Weights of a small transformer language model.
Architecture: local attention windows, gated attention.
Training: a variant of Muon for these matrices, 1243M tokens.
Each number is 200 + 30 x the weight over its row's rms, rounded and kept within 0 to 999. Layers, rows and columns count from 0. The size before them is the row's rms in percent of the matrix's.

# gate: layer 4 MLP gate, 1344x512, rms 0.11, rows 402-418, columns 128-191
# up: layer 4 MLP up, 1344x512, rms 0.115, rows 402-417, columns 128-191
# down: layer 4 MLP down (transposed), 1344x512, rms 0.0982, rows 402-417, columns 128-191
gate402,102,195,197,174,189,220,193,169,224,203,209,248,189,122,221,184,190,140,209,186,138,234,156,159,190,181,178,205,162,191,191,168,175,191,165,136,230,191,210,195,210,229,250,189,223,233,171,208,224,195,160,176,198,194,160,193,234,226,218,156,203,222,214,210,216
up402,098,210,146,178,209,222,221,224,223,205,215,259,143,156,204,198,192,122,192,225,213,159,215,180,196,194,180,160,140,169,225,244,185,228,209,180,180,196,245,207,216,193,244,152,203,166,199,186,177,238,151,175,181,242,174,246,216,255,113,144,207,200,154,190,206
down402,094,196,188,212,230,213,154,256,213,191,209,199,237,219,157,219,226,201,148,169,165,224,216,179,171,138,170,279,211,201,169,178,257,212,194,261,228,207,214,199,222,179,199,199,167,189,216,230,200,181,189,156,227,200,207,181,246,214,189,212,242,226,170,187,178
gate403,098,167,187,236,168,164,218,203,222,189,209,220,261,225,166,169,160,172,268,169,170,178,155,202,160,167,241,167,146,204,242,228,187,234,179,132,187,273,201,204,212,197,236,213,185,253,171,186,217,173,190,225,198,214,218,214,221,253,108,229,227,234,248,188,171
up403,090,207,156,178,169,237,249,161,236,157,211,188,235,182,211,208,166,223,196,181,228,184,214,215,227,173,169,183,168,151,199,182,146,179,186,187,194,223,270,221,199,190,182,241,212,226,183,172,193,185,199,198,246,215,187,186,170,269,218,221,198,203,156,206,198
down403,096,194,195,199,185,251,190,238,161,222,206,210,230,154,238,150,170,160,214,155,207,194,184,172,222,233,220,191,270,237,171,171,225,151,251,205,180,225,162,208,176,191,225,165,234,199,169,258,145,169,191,216,174,176,264,192,239,188,236,198,146,228,233,204,177
gate404,104,115,243,203,239,217,274,224,167,209,160,246,174,267,226,184,249,218,227,236,189,201,212,170,185,206,222,210,237,230,222,178,214,230,214,162,256,208,219,162,208,241,221,172,188,197,165,196,212,202,232,192,191,196,224,204,190,199,212,156,178,162,229,134,250
up404,101,230,188,146,189,220,156,186,206,238,197,209,178,219,257,161,229,175,182,162,231,230,217,188,168,204,190,151,176,208,148,164,169,222,171,211,211,192,147,189,220,238,213,202,194,239,176,254,200,226,226,80,197,217,174,202,202,188,193,193,221,169,190,175,240
down404,105,190,230,173,179,248,205,208,180,197,212,240,153,215,217,233,196,248,210,190,201,207,177,231,212,222,204,184,220,163,187,183,193,202,145,187,252,198,206,245,227,242,156,174,149,181,178,223,233,277,221,159,167,212,167,220,168,175,214,192,235,212,156,227,230
gate405,101,192,180,190,176,196,134,210,162,185,228,238,223,227,249,231,270,226,168,208,222,203,172,171,135,214,185,266,218,224,192,190,184,189,205,245,175,162,224,218,224,195,253,190,195,236,207,186,205,207,208,183,210,226,197,235,186,250,205,213,202,135,174,229,203
up405,098,257,208,185,184,162,194,229,243,172,170,214,234,224,205,190,192,234,150,228,215,230,226,225,224,231,189,173,180,218,183,184,209,215,231,204,257,219,228,207,243,130,204,205,208,194,133,197,107,187,216,133,229,215,182,261,279,155,215,148,173,199,116,194,220
down405,098,163,193,199,247,199,180,223,233,198,207,204,170,177,238,219,242,198,200,181,179,218,189,176,221,231,170,236,220,224,188,288,202,232,185,178,164,137,249,209,219,208,184,184,247,190,225,177,167,220,215,214,202,202,154,191,168,208,210,225,234,219,177,204,265
gate406,098,189,285,190,228,216,185,196,170,220,245,197,211,222,222,176,237,226,151,214,226,210,190,191,202,169,189,158,185,192,206,223,181,198,245,202,212,197,218,212,212,271,204,209,148,192,227,253,180,210,196,207,141,142,236,192,184,204,203,210,183,216,161,267,205
up406,103,175,200,162,221,233,171,155,191,248,185,185,230,172,239,172,164,208,128,260,201,154,140,189,175,213,232,204,192,269,222,183,176,277,213,229,203,231,186,192,256,190,190,228,225,221,213,191,201,244,225,251,126,245,220,195,204,196,187,185,221,169,176,206,202
down406,098,175,184,220,224,209,215,223,188,185,212,235,193,226,260,212,187,232,248,187,194,185,172,195,199,167,212,186,160,191,206,199,253,184,212,138,229,215,194,221,158,275,206,201,162,199,220,239,194,176,214,176,178,113,225,212,240,263,182,171,214,221,181,206,171
gate407,097,188,195,193,173,220,185,153,193,203,188,213,239,193,161,217,221,188,214,181,204,214,202,162,251,145,186,190,195,192,198,233,203,264,178,178,201,192,207,170,204,126,174,199,209,200,256,237,208,180,206,157,176,269,194,212,153,152,139,222,216,211,243,257,210
up407,100,205,206,144,180,159,181,219,193,238,165,206,173,217,207,222,189,169,198,181,186,240,229,178,166,192,180,201,213,187,196,201,167,228,183,191,238,197,250,232,155,199,174,210,178,198,208,153,130,205,194,157,192,176,225,171,193,173,183,228,229,201,198,213,220
down407,099,204,189,236,261,214,200,144,140,171,230,188,230,192,237,229,212,197,198,198,188,161,147,164,186,181,235,250,223,190,211,191,170,242,208,182,211,151,166,221,172,221,150,271,208,207,197,196,162,153,128,147,206,143,220,211,153,198,182,199,239,243,233,261,193
gate408,115,200,222,234,220,180,218,189,187,180,197,181,204,218,183,199,165,158,189,148,193,246,143,171,200,190,176,156,200,200,230,223,178,160,231,158,136,178,212,173,250,174,178,222,173,215,232,216,160,203,188,230,208,184,194,188,202,188,134,216,227,212,171,164,247
up408,117,180,149,174,177,228,216,188,112,143,163,216,227,173,233,164,232,198,225,192,192,233,255,200,192,204,191,160,208,159,222,173,265,249,206,184,218,189,198,216,185,214,168,175,210,171,158,172,194,186,205,119,182,209,159,184,213,183,201,201,195,195,184,157,188
down408,102,230,174,199,211,186,179,205,211,191,223,194,179,181,147,181,174,197,259,161,197,202,146,173,133,143,196,207,185,155,255,201,230,216,196,171,154,158,230,189,197,200,214,195,185,196,225,200,173,194,247,194,218,198,192,207,214,194,172,220,175,230,215,208,229
gate409,102,278,170,158,202,195,172,214,185,175,170,193,133,217,191,208,188,223,200,254,199,182,152,180,206,176,188,189,198,201,180,212,183,184,168,204,198,173,222,244,180,163,192,185,215,230,194,169,198,216,224,169,217,155,290,186,191,161,199,178,205,164,181,221,216
up409,099,151,208,202,203,215,280,208,134,238,190,163,247,213,154,211,263,210,182,185,200,201,192,127,154,198,213,187,196,252,205,210,191,180,241,229,231,173,213,165,193,242,188,177,194,194,192,176,178,217,191,159,221,230,180,190,208,193,191,193,188,217,270,162,156
down409,100,207,269,201,195,195,191,180,201,235,163,172,213,237,233,188,233,228,149,169,239,187,195,191,166,160,238,161,240,224,255,214,178,207,266,229,159,200,215,176,252,236,225,177,163,215,190,169,207,202,186,222,162,208,160,189,223,179,210,208,157,154,202,195,210
gate410,104,184,174,219,199,204,220,238,215,188,220,197,167,169,201,139,213,229,189,187,193,210,138,221,230,146,179,147,180,167,207,192,163,208,223,229,236,189,214,226,164,193,175,194,193,197,250,258,154,204,158,150,203,196,197,205,196,195,222,126,249,182,161,152,142
up410,107,182,216,194,198,233,178,187,199,173,218,197,210,167,265,204,279,172,212,177,202,204,175,215,221,205,192,218,232,162,229,199,178,201,202,207,225,222,169,221,159,203,238,258,160,180,222,216,202,177,141,178,190,219,193,142,225,221,216,178,205,237,199,219,200
down410,107,179,188,258,215,200,185,160,157,167,239,212,179,185,168,214,238,226,181,170,224,206,225,211,179,210,203,151,177,168,145,202,170,237,193,162,191,202,188,245,167,237,181,191,206,201,205,218,229,235,181,174,145,231,177,194,191,191,160,200,207,223,191,150,211
gate411,096,227,188,175,178,121,211,165,187,239,186,173,227,214,216,201,240,175,256,200,203,292,196,189,234,175,171,225,232,222,224,200,227,230,196,186,203,196,150,212,243,220,209,199,205,191,198,226,212,187,184,220,249,199,210,181,203,150,239,182,252,190,256,231,190
up411,100,188,202,235,189,239,212,180,239,223,239,209,245,214,176,242,187,166,239,200,181,153,171,205,221,189,203,262,181,145,140,218,227,195,181,177,190,174,181,213,195,189,179,178,238,221,234,197,206,194,180,150,207,237,228,231,187,220,167,237,191,179,183,218,208
down411,097,224,195,252,224,224,229,207,178,214,258,176,195,166,217,153,240,228,225,222,159,230,203,251,240,238,179,241,182,224,218,234,214,192,195,161,179,184,195,162,173,168,129,256,229,178,143,155,202,225,207,184,206,221,189,150,182,220,186,228,221,175,175,210,234
gate412,104,171,153,172,174,201,259,177,215,255,249,224,196,216,173,179,203,276,182,239,216,205,188,186,165,211,204,199,205,185,236,165,175,193,183,225,220,208,178,171,224,205,214,194,251,198,267,223,224,160,218,209,199,241,183,166,271,218,240,167,219,215,204,222,255
up412,101,189,216,181,112,257,230,164,185,165,168,235,160,187,159,237,206,234,162,193,187,199,198,230,196,181,174,225,203,249,210,214,204,166,228,191,159,163,251,187,178,159,149,203,195,234,182,173,191,150,216,178,191,181,172,240,224,220,219,222,260,207,200,188,197
down412,097,272,187,185,192,229,219,220,164,206,193,226,159,182,181,201,154,162,144,167,248,282,236,139,219,264,161,168,171,248,166,206,213,140,141,214,152,197,217,217,165,217,180,191,225,256,212,199,214,162,224,183,222,200,176,207,222,204,213,171,170,194,190,135,226
gate413,104,184,221,233,144,194,186,148,199,185,212,197,187,200,221,219,208,159,190,151,181,206,198,224,155,158,172,208,206,204,215,217,199,185,166,223,207,217,247,233,165,267,249,180,174,216,191,253,249,184,242,233,210,186,173,196,179,239,211,220,192,145,211,231,159
up413,095,186,231,229,195,233,215,176,249,185,215,229,213,139,212,180,203,227,252,192,215,216,213,197,187,179,245,203,184,255,222,158,198,204,211,180,254,130,178,162,187,200,243,205,172,145,230,182,176,171,225,180,176,225,178,172,188,214,194,207,208,218,150,202,155
down413,100,175,242,238,216,180,188,183,203,191,248,188,220,115,235,216,186,171,222,228,206,180,254,164,186,168,186,194,193,205,166,177,243,202,178,200,220,159,221,241,169,164,215,236,215,226,259,157,217,236,196,190,213,210,236,195,214,204,235,155,240,157,212,204,232
gate414,099,235,156,164,215,195,236,154,221,176,203,198,235,186,163,186,185,226,251,174,192,213,161,249,199,177,190,167,193,241,238,172,187,280,155,231,220,227,176,179,226,208,169,178,196,202,157,191,193,213,213,147,193,224,197,203,243,216,152,168,243,208,152,202,229
up414,101,174,212,215,186,222,129,204,183,190,189,159,235,211,179,194,254,180,146,207,193,209,233,208,166,180,226,197,246,188,222,169,185,199,246,182,185,204,210,230,145,202,211,233,179,178,220,193,201,139,216,217,199,195,185,208,181,255,153,211,196,159,202,214,198
down414,098,202,230,186,226,185,159,210,180,211,188,155,200,234,240,208,269,258,187,184,202,207,188,175,166,184,185,199,244,198,149,234,165,195,207,206,178,192,209,249,207,173,232,205,227,209,203,185,184,170,256,210,168,179,208,198,158,222,150,240,233,209,241,198,157
gate415,094,214,160,191,199,231,168,116,235,217,174,223,210,218,193,188,215,218,201,211,233,136,218,189,191,152,176,197,169,185,152,145,240,176,192,242,215,211,184,208,167,181,191,189,209,214,171,163,234,185,185,194,208,225,81,221,217,244,190,212,168,179,156,213,213
up415,099,201,208,256,217,262,197,121,200,182,174,166,212,198,194,200,187,246,156,152,227,197,225,224,246,197,216,228,178,204,194,150,185,229,226,164,205,213,238,189,198,197,216,218,163,181,163,222,205,217,208,184,218,167,207,208,169,174,215,213,171,206,195,143,238
down415,096,211,148,207,277,196,174,202,158,239,191,193,209,185,240,203,198,169,171,223,214,209,256,230,168,187,233,173,216,186,215,156,232,211,142,257,237,212,171,177,222,196,258,216,228,173,196,181,205,225,180,171,244,168,195,206,251,190,186,224,217,212,211,195,164
gate416,097,267,239,206,201,207,164,224,176,204,257,172,165,226,247,191,239,223,251,198,225,179,170,216,211,192,147,214,214,175,231,189,201,223,199,127,221,204,237,239,226,163,224,223,253,208,213,124,199,224,218,197,196,167,186,224,176,186,186,220,256,201,191,249,135
up416,099,177,188,178,196,246,201,185,276,166,195,194,229,193,231,194,218,186,197,170,213,188,259,217,224,224,213,220,203,194,176,233,198,252,171,216,188,214,216,186,165,211,200,214,167,204,213,202,227,225,190,196,176,153,221,171,212,227,251,210,184,155,221,217,202
down416,099,244,193,190,198,220,205,209,199,199,178,190,226,241,189,200,213,183,155,219,231,217,206,236,258,202,224,182,231,135,207,207,162,213,235,247,224,168,182,214,208,238,161,202,215,157,238,182,273,222,157,189,198,182,175,203,167,177,219,241,238,217,202,222,164
gate417,102,252,244,215,218,148,190,178,192,223,208,188,207,267,193,239,200,170,261,239,192,223,226,202,229,240,223,175,208,195,214,192,211,226,199,215,218,107,195,186,246,211,225,208,211,236,182,211,197,204,270,220,141,203,157,239,209,168,183,207,230,177,243,181,165
up417,093,202,196,242,183,215,184,227,200,198,142,198,273,235,180,238,190,195,141,193,169,227,160,225,155,230,172,176,179,232,228,202,214,226,213,214,233,216,185,192,129,193,169,215,182,182,224,208,145,263,162,163,188,202,240,182,188,182,278,193,196,186,169,209,201
down417,108,178,248,186,204,186,219,166,203,147,202,153,177,165,144,159,210,219,166,235,169,194,180,192,209,219,187,195,181,227,208,205,181,202,163,193,173,215,214,251,171,204,199,256,212,179,230,149,154,258,191,196,134,209,205,199,175,232,228,168,233,191,206,219,244
gate418,104,195,166,201,164,196,241,223,188,194,206,230,160,195,221,201,212,225,175,159,139,184,173,219,210,220,207,225,195,218,203,215,154,178,212,185,226,183,233,274,166,206,180,262,193,237,207,232,115,251,208,213,219,172,178,139,185,203,185,174,192,214,250,183,147